config.toml
d_model = 256
tie_embeddings = false
init_std_qkv = 0.0274
optimizer = "muon_variant"
lr_mult_o = 4.0
beta1 = 0.9
decay_fraction = 0.647
decay_shape = "linear"
final_lr_fraction = 0.0
train_tokens = 565100000
Each number is 50 + 15 x the weight over its row's rms, rounded and kept within 0 to 99. Layers, rows and columns count from 0. The size before them is the row's rms in percent of the matrix's.

# layer 10 attention value, 128x256, rms 0.0888, rows 0-50, columns 192-255
101:55 80 49 32 46 50 56 53 21 40 52 64 49 45 51 59 67 43 24 55 68 71 76 59 44 45 35 48 47 38 55 36 58 62 12 53 38 64 58 31 43 46 39 42 45 49 15 41 66 40 64 52 44 67 76 43 28 60 69 48 69 67 16 71
096:59 58 46 79 56 52 43 53 55 44 49 68 41 52 65 61 59 61 59 76 49 83 86 36 49 46 39 43 50 43 33 68 29 41 34 81 37 58 46 30 32 76 45 24 15 46 28 61 35 61 55 92 38 47 72 52 70 52 30 53 86 62 67 41
110:51 45 57 73 35 49 59 42 62 69 66 47 60 46 60 64 23 44 58 50 52 57 39 46 57 63 55 43 55 34 51 43 44 44 29 54 40 47 55 61 38 58 32 61 45 24 66 46 41 52 45 36 60 49 44 32 59 41 81 31 34 55 35 36
101:57 65 59 62 58 39 68 55 57 30 52 46 34 41 59 76 65 79 72 39 43 40 50 73 28 66 74 81 73 33 74 40 49 42 61 50 36 69 39 54 42 66 68 30 46 41 46 64 79 55 30 80 65 42 58 52 50 44 68 35 14 46 54 18
100:39 62 39 30 56 51 55 44 52 51 56 49 38 52 46 51 59 55 24 56 36 62 68 42 53 59 62 50 56 43 54 33 38 37 54 29 46 46 42 37 38 58 52 52 19 50 73 45 29 39 63 56 68 60 38 38 19 33 56 78 48 61 67 30
089:47 33 49 41 58 46 33 34 27 60 54 64 62 53 61 59 53 55 51 51 54 46 44 50 37 38 55 55 61 36 68 28 47 72 63 41 78 50 67 24 55 47 35 34 43 29 30 62 55 83 37 38 55 35 48 40 39 51 68 31 37 27 63 47
097:54 45 49 45 50 53 22 57 51 39 57 63 43 46 37 60 50 53 43 80 35 47 44 27 40 46 50 33 66 54 56 52 35 58 46 53 45 57 51 61 63 79 46 63 33 58 75 70 45 43 70 39 61 56 51 71 44 73 74 42 50 48 28 31
101:63 76 73 32 56 57 58 57 56 59 16 24 54 35 54 58 52 23 50 48 57 53 42 52 42 39 59 66 49 59 59 42 47 38 54 33 46 53 65 55 62 75 42 64 60 56 69 44 58 32 11 55 51 40 59 48 62 34 53 48 54 29 41 38
106:47 36 42 25 60 40 58 48 29 43 63 51 75 68 53 61 60 46 69 66 48 44 43 38 30 58 55 67 58 56 64 47 45 45 39 42 64 58 28 53 47 38 36 13 52 46 59 52 61 41 41 47 32 39 33 64 81 37 54 62 29 57 17 63
103:94 27 48 66 39 51 42 39 52 45 42 54 36 57 67 59 56 65 32 30 41 42 43 42 31 58 44 49 41 69 41 66 72 72 63 32 38 47 53 72 61 48 25 55 31 82 35 30 34 36 94 36 74 60 41 53 33 67 47 64 80 52 45 52
103:80 45 66 52 49 40 85 59 44 58 68 39 54 50 04 45 74 60 59 56 34 27 32 52 36 10 50 58 32 48 52 26 44 68 52 56 24 51 35 38 69 44 23 58 26 79 53 38 55 50 55 55 64 55 56 59 34 78 23 65 59 62 71 49
100:44 22 44 60 51 54 81 56 60 63 59 62 34 59 51 55 42 31 55 17 49 52 74 39 54 34 69 43 53 54 68 54 39 12 73 21 53 26 38 62 48 58 38 43 64 25 44 33 73 41 51 43 62 60 67 45 59 57 28 50 43 80 58 28
092:69 55 52 53 68 56 41 21 59 59 57 29 40 66 53 46 37 79 45 61 40 48 40 40 40 37 42 39 73 51 72 52 32 68 81 78 72 68 38 08 76 68 45 46 57 22 73 54 55 66 50 82 36 59 65 67 49 42 62 55 69 38 48 44
096:67 33 44 47 54 44 49 43 47 69 33 58 37 60 25 40 40 36 36 84 40 15 28 69 48 55 55 62 49 50 27 58 44 24 49 60 36 45 47 43 16 51 61 76 33 41 54 45 30 64 48 17 49 49 52 45 57 46 50 49 68 41 47 61
089:64 32 40 39 57 41 48 78 64 39 70 52 59 58 44 45 44 54 20 54 60 64 45 58 86 80 43 57 35 37 77 53 29 40 57 37 44 37 55 45 20 61 55 50 10 69 35 43 42 37 60 39 76 50 49 40 46 58 50 89 31 77 49 50
102:46 63 34 33 30 66 44 60 35 45 61 43 31 52 66 61 48 59 63 48 51 62 25 55 32 37 59 47 66 54 55 48 35 33 44 22 32 51 69 16 43 63 46 75 39 43 37 51 15 63 60 27 54 65 42 53 34 63 47 54 29 34 43 28
097:37 40 37 26 45 48 44 62 19 62 09 62 48 43 58 49 66 50 57 23 52 63 38 82 32 56 56 32 32 77 34 47 51 33 59 44 61 69 52 27 61 34 39 76 28 49 66 37 58 42 46 68 47 37 61 48 49 51 65 48 58 35 33 31
105:36 43 53 67 62 36 89 48 71 60 35 69 62 52 49 41 27 39 57 56 50 47 50 47 31 74 58 37 68 40 37 56 53 47 62 29 35 38 66 25 64 56 52 06 30 56 77 61 44 42 75 41 41 50 50 39 47 29 66 64 38 70 68 48
099:59 48 47 54 44 42 40 65 35 78 63 42 38 45 82 47 35 33 46 66 43 53 44 69 40 45 61 52 46 40 54 24 40 38 39 14 62 54 60 21 66 30 44 78 58 52 71 42 20 43 55 60 42 47 51 36 77 40 41 34 67 48 64 66
103:43 28 58 64 71 63 53 75 44 30 30 53 51 54 74 35 48 59 52 43 48 46 59 73 50 77 39 74 27 46 52 43 33 47 25 77 50 62 34 42 52 54 51 64 40 59 49 47 57 22 39 72 54 57 52 68 43 35 52 51 49 47 38 77
101:51 60 53 75 27 70 37 54 65 68 57 32 62 24 78 65 52 55 58 12 26 48 59 41 41 73 82 54 62 32 61 36 63 35 52 46 73 64 73 39 38 62 52 51 11 44 52 51 57 71 52 39 55 57 57 44 49 46 25 43 73 28 82 01
092:43 28 58 43 54 44 40 62 37 42 50 57 47 44 52 46 40 73 80 51 60 70 23 60 51 50 50 24 42 33 68 66 66 47 50 34 44 46 68 39 26 53 28 51 61 43 39 21 39 72 69 49 35 61 49 47 34 56 42 53 62 69 77 34
098:48 55 41 50 28 41 76 35 56 29 40 48 69 61 47 46 53 50 80 88 15 54 52 55 27 42 57 62 58 51 38 41 30 49 60 40 86 37 55 42 55 81 61 26 68 57 13 53 51 54 66 73 61 73 46 59 93 62 63 54 66 73 45 49
091:59 71 52 73 26 53 32 30 53 43 66 34 75 41 60 39 41 71 56 41 49 73 45 36 50 22 49 75 77 67 44 52 49 58 49 79 56 53 91 51 54 49 17 77 58 68 66 52 41 44 43 45 43 49 63 66 45 41 50 57 22 44 63 42
098:53 68 53 45 51 50 75 39 57 78 40 33 23 44 07 60 77 60 56 56 61 19 47 75 54 58 28 58 47 46 46 56 61 36 51 51 43 50 53 70 48 58 55 49 43 42 08 54 31 61 24 51 65 42 36 35 29 48 42 54 80 20 52 72
102:32 79 58 36 70 41 01 84 23 78 54 56 47 58 41 41 43 61 31 50 50 38 60 35 38 73 51 34 61 39 82 66 41 37 45 68 47 52 50 36 76 50 29 40 81 52 45 64 39 53 32 49 37 50 55 32 67 21 49 35 66 57 61 55
098:40 63 38 54 39 64 25 68 31 41 52 69 40 57 46 46 26 65 56 12 69 55 42 78 58 41 56 47 61 35 13 46 46 34 36 53 51 65 61 51 32 52 46 59 34 46 64 72 39 53 52 59 26 44 59 67 56 30 54 44 66 32 40 46
106:62 61 34 41 60 35 68 29 31 34 72 41 60 31 72 28 54 36 70 83 29 55 41 31 40 63 44 46 47 55 49 36 40 53 35 48 56 59 73 60 45 51 60 60 64 70 57 50 58 59 34 30 37 50 36 69 44 42 65 33 60 21 80 51
107:46 64 47 42 43 52 50 43 71 36 79 33 54 68 43 40 64 52 32 49 67 60 41 29 53 60 49 31 65 65 72 47 33 37 64 65 69 43 36 57 54 62 41 15 65 44 38 39 54 43 81 45 56 38 35 78 66 45 58 29 72 57 42 37
102:61 31 39 52 45 59 45 53 49 33 43 43 76 40 67 47 48 31 75 73 64 48 26 45 50 40 58 94 46 70 12 58 25 54 64 58 49 39 32 21 70 55 54 38 46 72 69 48 53 59 68 63 22 70 43 34 30 41 38 53 46 56 58 16
105:63 37 44 66 56 53 62 47 62 23 78 60 70 56 32 53 37 23 82 29 44 40 38 61 38 45 36 32 35 72 84 50 75 46 52 42 73 39 59 39 40 79 57 28 67 47 70 54 46 53 65 50 29 43 68 40 49 38 44 32 76 51 55 68
096:27 46 51 47 52 43 44 50 18 51 53 37 48 49 37 39 67 46 69 32 47 61 66 68 37 26 45 51 21 32 57 41 49 73 67 78 54 62 33 53 39 28 60 42 56 73 59 37 71 49 48 26 66 78 50 55 62 42 42 56 40 38 49 76
095:50 33 43 56 50 51 60 04 41 61 71 36 37 38 29 68 38 51 57 50 22 43 45 64 40 45 60 38 72 56 70 53 52 60 80 38 38 33 50 69 61 61 31 34 40 85 69 42 72 25 41 38 55 41 26 43 53 45 42 49 47 16 33 47
093:62 59 63 82 44 54 64 32 63 14 76 30 52 36 62 49 53 44 49 44 57 54 31 39 32 68 45 51 52 33 32 51 68 46 45 43 56 44 46 51 35 39 50 82 31 81 60 66 80 38 55 47 66 53 28 36 43 41 84 57 48 31 54 65
100:50 59 53 52 58 52 37 51 57 28 53 51 57 54 77 28 65 41 22 21 57 36 51 35 53 30 42 63 23 45 43 52 54 37 31 30 59 42 49 64 40 42 56 26 60 43 33 56 41 45 40 53 35 37 45 41 50 24 66 41 56 66 34 20
101:56 58 46 48 39 51 53 27 86 45 75 61 34 52 58 60 37 54 70 57 67 62 62 39 39 60 66 73 44 63 41 74 64 28 60 51 38 35 68 57 73 26 46 59 47 64 49 48 46 53 22 59 53 46 35 46 93 49 58 32 41 57 70 59
102:50 44 65 51 50 53 40 81 51 52 24 60 24 42 62 55 47 25 75 39 47 27 37 60 62 41 60 61 88 93 48 32 41 40 46 23 70 66 68 57 50 52 64 41 29 66 54 63 39 56 82 33 63 27 47 52 49 48 69 47 54 39 49 41
101:54 55 65 61 37 59 10 43 54 31 52 44 37 69 37 56 70 57 33 30 39 47 59 46 66 23 59 53 49 51 53 51 51 81 41 55 10 33 70 46 23 79 39 26 40 38 61 62 48 36 48 60 28 48 51 54 68 64 65 34 45 48 22 64
098:55 43 44 60 52 49 41 33 62 29 37 29 53 19 36 41 48 30 69 45 14 51 57 31 54 42 58 60 34 49 52 48 44 34 34 35 40 44 48 30 39 52 47 86 74 15 38 77 72 54 71 38 67 46 52 29 49 60 47 53 69 24 15 53
101:27 50 45 44 50 57 35 27 68 64 57 45 25 36 69 45 46 63 58 42 56 53 36 47 47 60 56 43 34 64 52 48 50 41 45 34 69 45 40 40 66 68 36 70 44 65 17 44 27 38 50 43 72 48 34 62 43 49 43 19 37 79 50 67
093:55 26 47 40 33 61 44 37 63 28 61 07 43 72 56 55 42 45 53 31 49 39 51 69 72 38 48 33 52 42 51 44 42 61 34 37 62 59 27 48 37 71 48 45 30 47 37 29 43 31 68 50 50 51 46 25 60 62 75 53 34 50 78 52
099:31 24 52 25 34 61 76 49 40 31 26 48 50 47 75 44 65 48 61 59 30 16 38 49 34 70 56 29 22 52 45 57 43 47 64 38 59 50 30 50 51 35 63 45 49 70 60 47 39 72 50 55 23 37 62 63 29 53 46 53 51 52 25 43
105:43 75 53 51 52 57 65 59 53 52 44 34 35 46 54 64 67 61 55 78 38 63 44 64 51 44 60 61 46 46 68 39 70 37 56 60 51 64 48 45 47 45 43 24 38 42 00 69 45 34 56 31 60 41 51 56 44 53 37 24 25 41 51 64
098:52 80 43 48 27 69 49 35 39 45 58 77 51 75 68 61 40 38 37 89 63 55 63 45 43 44 25 41 76 64 58 54 57 35 38 40 89 34 50 41 39 31 38 47 74 38 69 77 49 24 59 81 32 82 71 55 58 60 80 28 45 75 63 40
106:58 61 58 61 60 42 70 56 86 35 52 39 49 28 47 55 46 52 55 48 62 21 53 59 30 64 51 56 32 46 39 24 44 61 37 34 69 46 29 67 56 66 56 30 68 48 65 50 73 73 49 60 53 52 68 62 51 42 51 50 47 64 58 81
097:53 40 58 43 56 37 42 29 50 69 45 44 67 61 46 38 46 40 65 51 48 33 34 53 62 39 52 23 63 52 34 26 62 57 52 40 35 56 46 69 47 30 41 61 63 33 29 52 46 38 45 39 45 62 50 44 54 25 89 76 37 63 68 64
098:31 51 41 63 69 57 57 54 32 40 44 65 74 42 38 54 48 53 67 47 54 63 43 39 43 45 63 46 57 48 78 60 51 38 22 39 79 53 61 58 42 42 66 48 41 59 54 52 29 80 56 23 47 34 48 21 63 59 17 47 60 31 33 61
097:64 70 67 81 77 54 45 41 54 87 44 31 81 56 27 47 71 59 38 52 68 47 60 54 47 60 31 23 61 32 30 61 56 68 82 66 49 34 32 58 52 51 55 54 31 28 45 63 27 68 57 68 43 55 42 46 19 62 40 57 51 42 59 49
096:52 41 47 61 42 49 51 68 48 39 25 65 59 43 40 52 35 66 14 74 44 61 25 36 63 80 62 54 35 56 46 80 67 49 33 45 68 68 40 53 55 42 47 61 44 20 64 42 55 39 16 44 49 44 48 53 63 23 52 18 62 52 52 43
102:47 64 30 47 46 58 44 49 66 76 60 64 63 52 38 50 67 68 66 52 61 29 49 41 44 57 58 34 31 66 37 33 51 40 43 41 62 47 55 62 33 44 60 49 52 79 62 44 80 64 54 50 43 45 30 36 38 32 51 43 50 54 53 64
100:39 54 60 28 51 48 54 60 41 25 51 32 24 45 49 45 35 38 24 50 83 51 37 42 45 49 51 60 78 54 61 50 52 47 82 55 94 53 66 52 41 31 47 48 60 82 35 59 42 62 59 32 75 73 66 47 26 44 60 50 20 33 54 80